Part of a small language model's weights.
Size: 15 layers, width 96, 3 heads of 32, vocabulary 2048, 2.17M parameters.
Architecture: learned and rotary positions, biases.
Training: a variant of Adam for these matrices, 129M tokens, 7844 steps.
Each number is 500 + 25 x the weight over the matrix's rms, rounded and kept within 0 to 999. Layers, rows and columns count from 0. Numbers have three digits each.

# layer 6 MLP up, 384x96, rms 0.14, rows 68-199, columns 0-47
501486523494459445496487553487478505546491506519457516482531476502542478528534508503533541481531486516450558471446463569480481501537516517511502
525518475481466432477472466490433495548520532503491508487496487482508513509521518519475477506558503497419537491536489550505523525497446458530454
549517509466466526486484505436491540521494535576488486504496485482483474499536487492502534479551529475496508489516492496519487490479489486517444
525513511452488459523502453481487530521476477503494509463522498526498525502523507476490518513566495455498505486501483482477479545486521508556505
486512460495482501476481505491486510532552478493475498530496492514512469535583504468526511485517500485511491512490541493488516485532537498504506
496506500503465519526516531516464506511498478522487483495559489514503498529497550507497487503514509523504544471491532482551512495520518504512487
500495490494510494481526569477478571537472559551469516432502514571573482479541491516501520489502512521496528497482491514506549513456465491501510
545506497478462440523505484464486488495482477519466486521514514500507473491521485447435498513536502481457505491533476523485490509477504493517532
494527528521492506525541493511517538499489500517481515501528497485503475496512486473490472489507557464515496480507501526525512499481513497493479
473490461478482504492494543493514544527497480502514519475487485503554488531524478493500542453531476478511515479497506533478504494493494533520508
527467503473490514451531444497511510513461486544447498502493449514467484507560558463458493506521536473516505491496479490529516534475516512471520
511545487499493510485498529497508510490507497565535533493466486519508462521479533469484507476483507464428557463442487531490547502515479503484484
468524512501479491498512522492480507536485529509519514470503485501525498501532544495486540511516482511455541479454499493505520552520478504507536
483474485504520441542527499491506497486531468538426510458503442484497529537557527534474474479517490489513512484495502541519519523497510485495458
459509448478489498459526514492523504475564549512550554476535438526526493495532521498482532507513469518496465524509529486505533513482516489508470
538514450448504468458500502496510500478509544497514529504539494516574479506487514542505520445529509499492533499490498562498500506544458523510489
516548484489500512476486510501520521490525535502523499445479437498527466551522506500500538499547519500531524509503480474517520507460510493489440
473468483494498451492500481494480465494505531502473570531516476537547499509523522469448517459507426510494522474546515500479544513507511540468502
476498458486488479517515479487494502470527503534484483538507511517492494492510518514494481452532483488520492474549512529492513520503478493484500
520480490490511470443461516469464475529531537501509496497518488518508533538509524509497532476541518486482534492532508548509458487500541524515471
477491456502512428487553491482534515549550521526465508497486488525506506515538557464518492507506501524494530474505547504492486500505489498526527
549518463427473471478473512531492488535501484499510486518495470461533506530517507486477492457581493494479521530493533505494525501511494497500461
533520486499494503498476479469513498500501549487505497502524469539517511480475515564505519458520492503480565460486479499499478497500506471481480
476504487515489495485514505479496538531531529525511477496506531525498460519521490511496542457499539534481506502504522488489518551544556525481479
507517476497489499476492491485462480495541520516488513499544458516485511528475509484508497525488508504473517463505538521539498504499458478538516
526470515478490482482506538482535507537507492525486474462479442506499473502547507502508508482520490483468530476496468527480535491484491485469458
464489490521485492498515491484512515530526463519497516450524447533488522543534505466515494477510510434517497513464558548544479489494502505499496
529481486533498507540484522495485533453546459491503498529526467510529508507519530466469525478524515495487494491542529486494504505496483494474532
497515515482486485520488504453472471505526488504528556466505521496514529529478505466508511547492486491484497485467549505492489518519465537483509
487495503504490436544487508473477508499524503508483518507530511505490520476514493478463569481502530494495490486517503513489529521509449474515524
517523508520520470485494465471476534498499488527512504524498482521491506520510504475484497496498463443514546495498495528494535490509466541481500
488514488474497496517526471472523526539512504516504505460486467475527503478538507493491527507513508513505513495526527542545505527497508554500509
554531480449467500509497477509503533498526517508529494521499485483538474506485524510518504486517521468476507479486538505525472494493494485487482
541500555496469498500530527494485518476491536496516481459481466504503494518533523505471521473528507460515514469476454484481527523500521514499473
551518443487477474465509491448511499509499543502483505503529488552489537472504493522431508505491479523480527495516486486463516518499504474439511
465520540494459524485478522517492492494501554500458491490531492524494496527508513499496497511494473474540523469460522492489497519472541474494510
525537466493494455493533505501482504549509557506482523480503514571524515496458550505488533530490488494480555452476557497513485486491465533491495
472501473488489463506552485496462494521489506512522534492535512496524494502536502488478483497516499503464483480497495494514529497515430508518535
543514485480484477509504507505497500490516515498494526492546493516537499513469477513479516442499484514484515489508516504518489512502470479522504
484512486496467506512556526503497481466518482510511524484520507515509485539515527517505487504499535496506558451497517474522529493485498514475536
478474489496453527499518500505508506482505484535488519510509495504477525503491534516544517471503477441522489468477529525495479521510529503491541
513548469437447488486437497467518502488540540497494502464521537508520519496490487552479505482522489502495501460486518525518519529496494526497454
510531471497476515517484471513475510453515509543547499521512517512482525501497534494474512502510494503480546464498525486497508497519473523501495
472482489470492440490501543490471501502497476484485490458499500554490502501545500523470489500511509524511520519529489531489514520522482556477498
522503525473506510482542469522482492487449495488518502495532501513465487516478564468496507488498498506496499473469496512494493514504528559494479
473523464480509416520492519429481513506527471522494518499562502556518531503567518511500495511492528502489497535510516500516532496526513462502491
491512511468504470484519499477525544514475526556502445498487459540508478505533557497477461447533477510510522443505490513538536528457498488513495
480530493496490504492513498486512507499551474512540503517525478515473484477496519459472482530493489477467510445511519486493517494522515514512545
471515508512473504490500520466529536536539503509526513505524461500489481525493534449540476530504502449496537471503531489555524513478493501512475
547524501493490519485502482473501495510529528505526527477508495516499483518494514474487558487522510483525506465550475500523509502500492494474532
491511473495524476479456506461513490527522573481499527486512515555479492481508487481454508487518463526500545507484483495475538477493502507506473
509514493502527488497514505450468516532498539522468491502506463535483532493502516505474502472503491508492470488504502487533465475521544489523495
484534499496520476462492534509508537535495512526517495517505513550493514488548500490486512505493502485493491513502471542504505502497505467451466
516473450520525490509527472474502497527500522511517536503480443541497500552541475491503499494471476485466505512540442533544498484502462419484483
541499505483489484496537455464502551511536489528511512514515514492449493511488538457537469481520527523505540468510516502494462515492486530503469
530501464481514475471549504509494531489508501523481480525527482532500490511503520528488499514483525470486539452502475509501532472487509462471525
523531476491483490505537499467465529532494510506517506479532516529480507479480522477499534503499539476524489494519518507473503496473518517457479
466494453482493470466516510492460516563515550523496507495498500485498511509508520452463510501483525447431552494484468516502543525530483524473538
517479488493481458492552453486497508511542481545493516498495486503496509497511498485496505510497545467502513505533544482495476553499479493483524
514502483506510497529496498478517472481506483488467505518504476500468523503512499500473523511491525476517498508490510487501487507502472509464506
510497514514507512510509475526495532465464496504500504513529493518499497538492523502511498501476508488487498474473498528528483478524546486483466
522536475479491481508507499497522466516479486499505538508503506485497494493509495483470505478520473492439478490547480517487510518513479504493478
498529494511504461510522506454470541535513511491508496434507532551506488514481479527512533491478519498501506476496548525524474529516489508495473
539514467488483512474487499525517505480529552522502485489496464543481525532545549525476531466510533479493521456548544491504515454525492467501501
497499454501486464518528489484470517542499512561459497509501490510521502486511520496466516494508524465476501452501516534506483532501433493483515
462523530506474482513503497453458513492535481496489496434515509502521518507535507520505517453525498529494529498478548525520504552537472534504481
479469468489494469490558459496464515566519526519469516484506515505468481502550551480497496547489536499503493481558510485482545499478500489455519
519515507498527481496501467492429478529493549513435502515557450508541520500520533520485486502537467480507506464525500525503491511485520483514493
520530530497487472501464479493507470478559506494467513506502496496541492532514514424483502514530487498485492483486537527541524511536486485495479
515492529492490471529476526456500534538487463501534530507520488504528490509493498496503524469486517486507519479477481540510560512477513506458508
474499518477473482500464508500489520518512509514515516453497494489550531500485503454498548518506488507510541489463504520500528495513494533491463
526468479494478534514501506481508524517506483486519523490498463538485467533541511485505536494538542472499504477509510532533505500530469516499502
498519484485488492496507475493451525492497507549498532497520464542502486491560469483456500478492449523494491489568474517498522541504537458477509
531516476473449529520486504527481494479472494507479500513512469505524503528499510501511491480519492497486504479483534475481487504507498489513507
495488464474491496492513455500493503531456492514452490479537492542490514531490533438463454511533480503514513515510484488484513503503501485534486
490513518517499503503529501495486522539507489496481488493527506495497479510495488479510504469471510511512505487489519519495492492537522508484473
500537516493500464506495544467499481514506481513522513511505488508461483497527502492498516502492492484453508496505529537503489508527463496545522
522486443420479516484458517495540472500496497503540518518513469503494482514489526484469479509549503501506517440531486490495471500513509494485480
521503519489485455468493488453531518512501539508487481488494465484538511527550485479529551499513508502505504479512524525533469530495519497499486
502545453448458484509502516484508469505504505520482558510525510498512508494490529505459514481524532537473526478484556521472512515545460503525448
511508453475482485498484565442491555530550486514516523487520512532497517553537499456520519563499492464494482471495544491510538472465479503480494
564497523499469494494495500480467507531487546548450518499470452496513519520531532527514538463581518457498506459494513557500492513461497478520494
535533446487491489487456490537494505533546517504513498493517503514542463530493518478482485486524474478427520503493499494535535523490470458478456
503506525494504475479491506484539499494520491530538502469495495493500510501502527486477544521476468474476505497491513541459509510495484500488502
467493501501498479500555546498489480496520501506464489496546512535538515496497500469489495501486490483464503509525514539502470531508483448481510
515473488500460524514516525461498545561453526554490517480515467565490478489478522494521526535516535540475525464471489495514500505550470526525501
466530456486516499498518490482478509549478512539488492483510479520491496515521517512505480507510544514478533505516472514533511496511477522532451
486469520498490476513505500468458482455514503517483485508548484505541485511526510492483473512522504491492500500485531499505514547497474436500500
560471458502488466515517453427444527531497487527484518459542475494505567488525521519475535480473509509482492517521543496492510524531479497488488
496522477481477505464497532492501492494533552508518499492505497514494481504535511462480542515551484535486554505502538495493518515533512489489478
520456487481497454506489478495458512504479466502462500526486497532564494507547546466509501466514499469492549464485510536462522506527499467487520
507535514497472534465504511494487506557504516497474511502512516488501478514497502481504505528506500506503513506509533476530487495551501492505496
535480506497515508481486485494480493463469527490448527531512509514493486517517510482519570467496460488521460472516492531510522510513532468471509
535521488486483537460508459520512504475484518491504533502518528486499474499504509513503509497501529515468484505520509503519521514481493478483508
505517464466490474489468546494510495497552555503485483504502458487499507544512530506448525505491525422454527484486499512528502503497488440496500
510541473493505454490489495431486529489550525591530506483519506502557499504500483494488519506481476488469512494559515511476531504520469506469469
499487469477500518488487515482495525503518482528511507486505504479520499484503485504520552461503498456504511487493529493500482474518500538499466
543506512488484471504509474513507494504468509506481503492535492474505511488498505492476504484511470509478499515512494524515489498472530489525497
533515516468491487458482555491462513479543522494511485482500474511524497511541512545503488468547521479507491508484478501511502494485483479487462
513470475496505445484495480482483510549454471471522523484537518527497531518544487466503544488480492511474540516491459518497488525536488501495492
498462481495470450513511466515523508519473565517485526524505477557511495518492509480477497449510509482444543511524485513468465495508481477497535
512513509511523461460503531423538482500530459529509493501523482526489480487544560499532550480504492456521474495496511510505528510536551491518509
520487485492469500490510489530485531519524519564531503500494495510507511482500522530510514443476549482466513495494481497499514560510474475470475
507513514502474489502533508505540524501535451493468478517508472499468462501537510477473487468514532463505470513503518510485489504549501466526476
537516522525472494527527477518475504467470508512510493503528496520491504506494474514498494479489528508480500512501546511477515487551507507514504
523505513486442434481484452478488481483523516503503494518532490523547476513509540461507477513522474504480589461505498524500513530539484486538507
479582481461522487515506532520482511532509498511494525476504469536524475502541522501494494438542526502494506510542490518562501539512435503546445
508529515519493529485494487482468491508495522478496509430478514533494483488488503483493499495498522531493533498506521488530493526501501508483511
545500467483497465470497509496459510541498518512511507501498491488515500517560514515475545528507457464506526487523484496503552499515504517435497
488500487497477494535496482545474523464483518552444540493551510526541484483502506444498530466505557535478528471464487528480548518478481481478518
518515536508520481476534514477498530510516519537453489485516463506539507486545511533478496472519468460513524503482509488471554507490460444461528
496553470465461503520540453476497492527494519541507534501521538505504514488496551509457487457530525480484479468530542519508530533552485507487459
527468489494506514477465477520468498511499564516470512521512470516595479516561526477486522446536514501482555454518524526505512485497532494523497
568457488454483495456531482523532543498490465528486495478519484486515464517534508433474451509528527515479508478501522473543502529501542467454474
519499502491494472439499483486480519499442470566475517506508463509496478507527538485503485503514479529515513497481473506508578503522523538500479
487484518494463488545512488483466486474483515510505472533501477509488492509573553500467514469505481502508526481513471509490538549535518478511500
506513468498500500485550519474471504541492505544458496507524494485534518488519499510513558473513517523499506474521521482480506533506495501467456
478499487489494458514533520519508497529530494518454493517506479551490514473509492483492474459515490523489502506484511482477473509481489463510455
545466464455499468488467506450500518517533464507529458478508442499519529529533503481497522493568507488493530484476461507502486511556467499521454
533513480465495494513444474455438535531506549539464502496496493502464521497530513493480558485518496498463487491483512495532511550475499505486441
507544494473494432484452465515508499499560485547528508513511455509499509509525524498510500492505494503507512480519476504462510507537506504497466
504524477511492494496499478503515541510515513523481544498521490496457504501529509466520524454490449480508522484472515507535501519472520495499460
498512497522499480524508530490464537475506482492519489501524481495469503498510506526499508495493532480509518485499501524489539526544519501443548
543545526434452466520452506472477498501536512521533482478465500530545498519542512546490530478524508506483521472493518492513516505549465486513505
542527480494522481484497525487511524496494474505496488497501476510538478505523513478510514476524488506530511471501491494519480521463516527545493
503520481489487493484463506445459521484490554506485500465551495510552490494492492535532554482515456467490513510500535532507478493520514533487487
489535453483474491522495533457484521513509482504543529521512492515519542515490522520508520462519522430476518490488534530508470517521506528500486
554508482478488491478473460533476515503500515523466530518485502497542493504489530470513514451548541491470482481468488505513570495525471502478465
510504530474479458470481546514485502486444506487508483492554512499511482509500521536499505499557469497498536500487468538506512521582503460497506
475505474456485459505505512510480484506536560521510486527496511515549485487539527502467513493520493527517492504548517511495561536497481459470495
483503510489517494496455524454477521492516533519489520480502494513543518495530537507513518527493563484510510450489521531481504473464467494515469
500492485486505516531534502480501566539489495544516469492492478543483529494521517492486468508516492493482513503529504520497477534482526510528512